config.toml
attn_scale = 0.0884
tie_embeddings = true
init = "normal"
init_std_down = 0.0034
beta1 = 0.95
grad_clip = 0.5
seq_len = 512
dataset = "wikipedia_en"
Each number is 200 + 20 x the weight over its row's rms, rounded and kept within 0 to 999. Layers, rows and columns count from 0. The size before them is the row's rms in percent of the matrix's.

# layer 4 MLP down (transposed), 1536x384, rms 0.173, rows 25-50, columns 0-63
096,219,186,223,196,246,221,164,213,195,168,199,184,158,206,196,163,199,204,219,219,174,177,152,219,190,165,214,213,155,212,198,196,178,158,163,237,183,148,197,206,192,211,200,186,224,160,213,214,179,164,192,199,193,179,200,202,203,201,199,190,190,210,217,210
106,200,171,184,203,175,184,182,210,206,203,173,177,185,235,192,204,217,196,231,175,220,190,186,176,175,190,235,192,201,201,188,219,209,183,183,212,201,194,178,181,153,207,215,231,210,205,188,185,200,181,181,184,209,177,210,196,187,220,185,193,193,214,208,186
086,192,202,208,197,192,219,207,184,244,198,214,184,196,195,223,214,209,187,221,196,190,203,204,244,175,187,233,206,203,171,167,179,206,208,189,200,224,214,208,204,199,216,231,210,230,182,214,214,201,227,176,217,228,211,201,199,181,200,220,173,169,219,174,205
109,225,198,195,170,202,201,236,179,170,172,182,200,172,206,206,182,217,220,188,247,184,168,214,195,173,190,197,230,222,232,201,199,168,199,196,216,184,203,212,179,184,156,195,211,218,208,206,190,174,229,218,167,137,178,182,205,190,222,197,224,203,212,221,193
114,221,191,196,208,187,182,217,216,195,188,187,221,209,214,207,197,190,202,200,190,202,212,187,226,203,204,199,159,177,194,214,201,203,170,184,211,246,183,171,188,186,222,220,190,192,199,179,187,208,199,185,178,222,176,169,197,217,152,202,189,245,215,212,185
093,190,224,202,201,235,174,176,218,198,215,185,161,150,211,244,176,160,186,187,203,209,173,188,236,194,224,170,205,226,207,228,189,201,200,213,163,196,191,195,219,212,211,222,170,186,214,205,228,172,190,202,180,179,182,175,174,186,153,176,231,192,210,184,203
097,215,241,197,156,214,211,181,184,184,186,261,178,185,193,179,222,196,218,190,208,194,187,178,230,216,202,245,185,183,191,215,141,194,154,195,194,188,169,227,178,209,206,210,208,166,209,210,213,214,241,193,182,178,188,183,203,224,243,232,267,156,190,198,187
100,184,186,222,173,181,198,221,204,199,192,214,180,203,178,188,188,195,188,213,207,184,180,192,204,191,179,234,209,173,204,180,212,195,181,200,180,220,186,187,224,199,217,192,171,194,224,181,190,204,197,192,214,241,172,210,190,186,211,195,213,194,199,166,239
090,209,210,221,192,224,185,201,231,212,224,112,186,248,240,194,182,198,172,228,196,207,184,174,220,189,177,194,195,188,168,209,197,204,216,205,218,207,188,208,228,195,214,175,220,227,192,211,224,188,172,212,235,185,181,188,224,186,197,183,183,196,187,184,164
109,200,219,198,183,236,200,217,217,203,216,226,183,188,205,221,170,199,183,217,177,189,183,179,221,234,207,189,245,212,172,203,158,189,201,196,203,205,244,208,213,200,216,200,181,200,240,215,182,153,232,164,219,177,233,223,217,186,189,174,190,230,141,181,213
084,168,208,236,187,220,184,207,194,205,173,124,198,215,206,202,167,163,215,191,219,165,201,255,214,206,182,202,206,205,181,219,228,199,165,189,180,162,218,211,220,192,214,222,245,203,179,182,233,189,182,182,178,215,205,182,187,148,223,168,186,223,197,229,198
094,181,191,199,193,208,235,201,189,221,202,230,185,206,221,203,209,153,204,242,199,193,207,220,211,230,205,210,187,222,208,214,146,196,211,186,187,219,172,180,218,208,213,188,203,174,208,195,208,175,207,190,224,180,195,215,212,232,191,220,247,174,184,226,215
089,159,201,168,228,217,174,170,197,184,207,168,185,215,223,198,211,215,193,188,220,233,191,185,204,207,216,192,170,168,206,228,186,207,190,158,198,191,182,187,183,186,170,203,194,199,217,195,199,212,195,201,246,177,199,206,179,210,196,166,205,216,227,213,235
102,214,188,207,163,213,211,211,200,202,205,180,171,207,178,223,196,208,221,209,237,182,180,224,231,217,191,209,184,201,254,211,195,178,178,226,163,197,176,227,165,192,196,201,189,179,175,202,196,193,190,192,209,182,175,170,163,183,202,155,190,189,172,232,215
103,215,220,214,209,199,166,204,175,189,224,132,191,179,201,179,224,214,211,222,188,187,205,208,206,186,220,184,190,223,222,208,155,197,194,186,159,211,197,183,193,214,218,192,168,188,171,236,240,222,173,194,214,190,194,203,195,195,181,197,203,248,184,210,214
089,183,204,193,190,170,209,204,207,182,171,171,200,180,209,187,185,185,193,191,229,197,179,207,191,223,215,210,225,188,212,198,205,196,202,182,197,204,217,206,190,186,185,211,149,179,201,188,171,218,185,184,197,224,166,179,157,178,219,183,228,206,191,159,176
113,179,164,208,186,214,192,171,208,213,179,198,171,218,180,220,160,214,148,168,204,207,160,196,189,215,200,176,192,171,218,199,211,260,211,232,215,224,184,225,230,165,206,190,182,159,196,194,153,205,218,210,196,187,193,147,187,226,195,225,233,212,230,195,202
089,186,200,200,196,179,199,199,224,196,192,207,193,170,208,232,176,182,223,189,189,207,224,171,231,194,179,225,181,202,200,230,214,216,182,217,184,175,195,202,183,213,221,190,172,211,193,200,194,212,198,175,205,184,180,226,202,169,197,200,209,222,178,220,206
096,236,244,257,191,215,201,220,224,173,206,176,173,203,211,197,206,198,191,198,242,182,206,229,179,239,181,198,232,206,177,231,170,216,191,199,212,169,222,225,239,201,209,216,200,190,204,211,195,203,227,185,177,197,223,171,228,213,224,187,221,182,233,220,181
118,196,193,188,228,192,202,207,199,190,202,137,213,171,196,181,172,211,214,182,208,195,192,211,197,234,213,210,225,228,204,208,203,170,172,212,178,227,234,193,209,212,228,207,235,190,186,183,174,188,248,186,172,166,192,215,225,223,192,178,178,188,204,192,212
087,206,207,215,205,183,219,246,216,231,210,232,196,220,194,217,230,208,223,207,189,188,201,200,205,217,215,245,195,156,177,204,183,193,184,201,192,219,156,178,214,178,205,210,199,182,209,212,198,197,169,203,212,207,199,197,210,250,194,193,205,234,185,207,185
115,201,224,183,183,240,212,164,198,205,167,185,216,192,193,228,191,150,225,217,206,220,191,195,207,205,202,187,182,201,205,207,226,218,195,208,204,189,224,236,151,208,197,175,221,183,192,234,191,228,233,202,195,179,197,162,212,190,211,190,227,171,232,242,211
099,189,201,196,211,234,190,218,240,190,215,182,196,235,170,225,209,219,226,197,242,255,215,212,211,191,199,212,196,218,212,213,190,206,223,197,202,134,207,164,214,184,171,182,196,186,164,164,232,194,210,204,196,168,213,156,190,200,212,198,173,212,202,222,238
094,180,220,198,245,210,198,208,232,198,181,130,193,231,183,189,197,200,187,187,203,196,213,219,153,214,189,205,176,201,197,219,223,188,215,189,204,226,179,211,188,160,189,224,225,185,202,188,192,172,176,199,207,221,201,203,200,151,197,227,192,174,189,207,217
089,187,227,195,192,209,217,194,197,212,165,163,178,193,206,219,197,168,165,209,184,148,245,235,222,174,182,207,192,165,169,207,213,195,191,192,181,214,188,217,200,200,173,166,191,194,194,231,214,201,204,201,188,208,197,202,183,135,216,187,173,227,184,196,185
098,231,203,239,240,217,208,209,242,188,212,174,206,211,204,217,181,233,190,185,193,211,177,190,198,225,179,195,180,211,178,211,191,230,210,202,192,203,215,196,190,204,202,194,198,189,203,194,185,200,179,173,177,233,224,218,187,195,225,219,208,193,214,179,222
# layer 4 MLP up, 1536x384, rms 0.176, rows 26-50, columns 0-63
105,184,171,193,198,167,222,233,179,176,223,229,212,217,181,273,218,196,209,194,236,210,207,229,160,171,213,160,220,177,198,206,200,184,185,172,204,184,212,176,205,179,203,211,188,233,225,185,226,206,212,163,218,195,206,230,188,194,216,184,198,228,204,191,158
114,229,183,209,205,176,198,181,168,214,201,201,203,210,234,225,257,154,168,213,242,179,198,201,158,234,191,193,185,189,230,183,206,169,226,193,223,201,209,183,218,187,210,192,194,192,200,206,163,181,235,240,230,182,183,183,214,225,203,246,209,211,180,184,174
102,186,202,210,201,203,179,162,200,203,183,178,193,198,233,217,192,235,220,187,189,189,219,177,189,230,255,190,213,176,219,176,186,209,235,184,190,246,228,235,161,174,178,207,223,212,230,193,210,205,152,201,242,182,174,200,187,195,194,186,194,158,198,197,237
110,212,208,182,214,224,192,185,206,195,226,191,216,199,178,155,195,199,228,193,218,217,200,205,170,179,256,162,170,174,208,201,215,206,210,189,232,193,216,199,201,165,190,185,189,168,201,207,207,230,215,232,218,179,182,172,200,173,197,235,209,207,201,176,199
088,184,207,204,221,146,226,191,221,191,184,202,205,224,181,207,191,224,217,233,206,159,183,159,202,183,213,184,164,176,186,198,216,216,181,207,205,155,218,210,218,192,174,194,211,185,196,194,206,189,207,221,203,174,197,205,194,179,176,224,183,223,175,175,204
104,217,194,170,215,182,218,165,174,196,195,202,172,187,191,212,181,217,169,200,155,181,212,210,200,170,206,209,202,185,190,212,148,198,220,176,192,169,185,222,204,187,211,218,189,209,215,172,201,182,246,207,194,175,181,177,186,183,187,176,180,191,207,191,158
101,234,195,206,192,170,201,218,210,176,170,238,207,185,167,189,222,177,160,235,187,220,193,233,198,191,220,173,224,174,189,206,197,228,213,221,212,174,245,189,184,180,215,179,210,164,177,185,197,218,196,159,143,203,170,220,228,184,190,202,198,207,181,153,228
088,166,188,213,213,181,203,176,236,221,184,182,194,221,188,169,180,230,220,192,198,215,235,251,226,209,201,198,171,199,208,196,180,176,183,183,243,211,201,207,165,212,226,195,193,174,185,233,202,234,201,227,186,194,154,219,181,201,185,188,183,201,210,198,235
103,186,239,190,179,187,230,204,188,205,185,221,193,211,191,183,203,181,187,192,222,210,208,206,186,209,187,219,201,169,188,230,182,202,228,218,197,205,183,216,170,199,218,225,223,228,224,246,181,180,211,176,192,193,158,199,206,218,174,238,204,208,198,173,191
077,209,208,182,180,226,216,184,155,211,188,209,198,199,201,195,228,178,202,190,207,218,225,221,215,181,221,152,184,235,191,187,161,212,212,218,210,231,170,183,219,178,233,161,207,226,184,181,226,229,163,175,185,218,202,200,205,204,199,199,180,174,174,203,200
104,200,230,219,230,212,205,191,172,209,187,199,196,226,227,202,187,196,210,217,168,204,179,212,212,236,196,191,202,200,204,165,195,216,207,227,245,185,197,169,195,236,231,203,188,210,224,175,194,224,181,227,231,212,201,174,205,245,212,216,217,206,196,189,156
082,233,185,206,227,172,170,167,209,244,179,189,198,242,243,212,199,229,175,219,186,221,219,208,180,193,210,195,208,187,178,205,196,196,209,205,230,231,212,191,199,214,181,177,195,170,192,214,238,218,227,172,181,207,196,214,197,200,208,194,217,231,185,212,168
090,181,194,190,191,186,198,198,215,179,174,218,187,164,185,205,219,208,189,212,197,234,218,206,181,171,142,223,188,207,181,231,194,194,210,205,211,198,250,201,168,218,192,200,195,193,228,205,178,192,201,183,198,200,197,191,217,159,152,215,201,203,187,177,194
111,204,245,203,197,197,218,220,187,232,200,190,193,215,198,206,238,182,178,187,177,194,217,201,198,171,202,218,168,217,202,217,207,195,214,196,162,221,227,178,201,209,218,233,182,204,195,220,189,245,189,192,188,209,211,205,203,216,194,223,228,197,192,238,201
080,195,183,193,167,205,208,201,212,186,202,201,181,210,220,219,218,203,176,172,157,196,195,190,169,159,173,254,182,197,213,193,216,212,204,223,201,192,197,182,172,206,224,200,192,179,238,191,188,178,221,192,234,196,183,176,174,225,221,201,218,216,229,238,179
114,216,197,212,234,198,205,223,177,223,203,171,205,228,199,191,226,211,183,192,216,161,227,177,184,227,195,224,221,180,193,216,192,192,181,235,185,197,202,213,183,176,194,172,166,235,198,174,178,191,193,192,195,201,174,233,201,203,185,204,207,189,224,168,179
083,212,215,184,223,212,192,201,207,221,231,223,214,214,201,196,220,188,209,192,233,261,209,219,202,188,198,188,183,216,183,189,180,193,203,187,207,186,191,207,189,188,191,211,202,194,208,227,196,198,211,203,200,210,248,196,205,206,207,201,185,194,218,195,190
089,188,178,167,216,218,202,234,171,159,202,217,196,251,185,218,215,232,207,207,213,191,206,199,191,193,191,199,192,192,200,219,198,198,221,191,193,195,178,214,208,210,223,233,198,234,189,192,219,193,206,212,216,176,170,215,196,224,198,194,172,215,213,205,240
111,198,196,206,229,188,197,204,209,212,212,232,206,183,197,186,202,222,184,207,203,216,185,197,202,199,184,216,209,185,182,182,193,197,202,210,171,225,202,190,191,146,206,201,228,217,203,188,197,212,204,197,183,188,171,189,161,191,192,184,192,212,182,225,200
097,179,205,184,180,202,244,210,191,208,203,208,174,193,224,218,224,172,202,189,225,215,184,202,223,209,245,200,199,252,211,223,186,176,191,211,191,171,182,192,232,178,223,187,194,204,218,216,198,231,202,159,192,202,207,211,167,201,208,210,235,172,203,230,160
109,193,210,189,170,193,237,173,193,182,202,213,194,186,158,194,196,181,189,236,195,217,202,168,194,162,185,189,194,176,193,219,220,180,191,197,186,245,191,151,183,161,223,227,184,191,182,186,221,191,185,184,159,211,220,219,215,224,179,194,228,197,207,211,216
101,217,209,219,193,199,223,189,166,207,206,188,174,185,230,191,202,169,193,216,220,220,185,154,156,231,224,194,267,178,193,199,218,171,180,199,193,215,196,205,178,192,176,204,203,222,182,190,180,234,205,196,192,223,203,200,207,185,192,187,203,194,201,174,185
084,232,201,225,194,177,232,209,207,187,191,209,212,189,212,194,166,212,204,199,209,252,211,211,210,223,190,187,204,188,195,183,205,229,210,183,163,202,218,213,195,171,161,202,200,201,229,181,192,183,215,172,217,161,223,197,226,219,210,199,195,205,221,211,205
092,211,254,222,177,195,215,183,182,201,211,182,218,205,203,225,167,191,219,183,169,235,185,222,183,204,229,197,241,201,221,189,215,191,230,181,213,199,217,196,218,186,179,181,156,179,171,250,181,200,233,220,159,228,210,199,222,169,198,187,193,181,200,211,160
102,195,211,208,216,176,227,176,161,195,193,205,201,200,152,192,194,232,214,197,219,165,202,226,193,229,223,248,216,189,222,194,203,183,163,207,207,182,162,159,177,200,206,220,211,218,210,200,182,229,184,222,226,199,214,192,182,218,148,193,210,173,187,194,201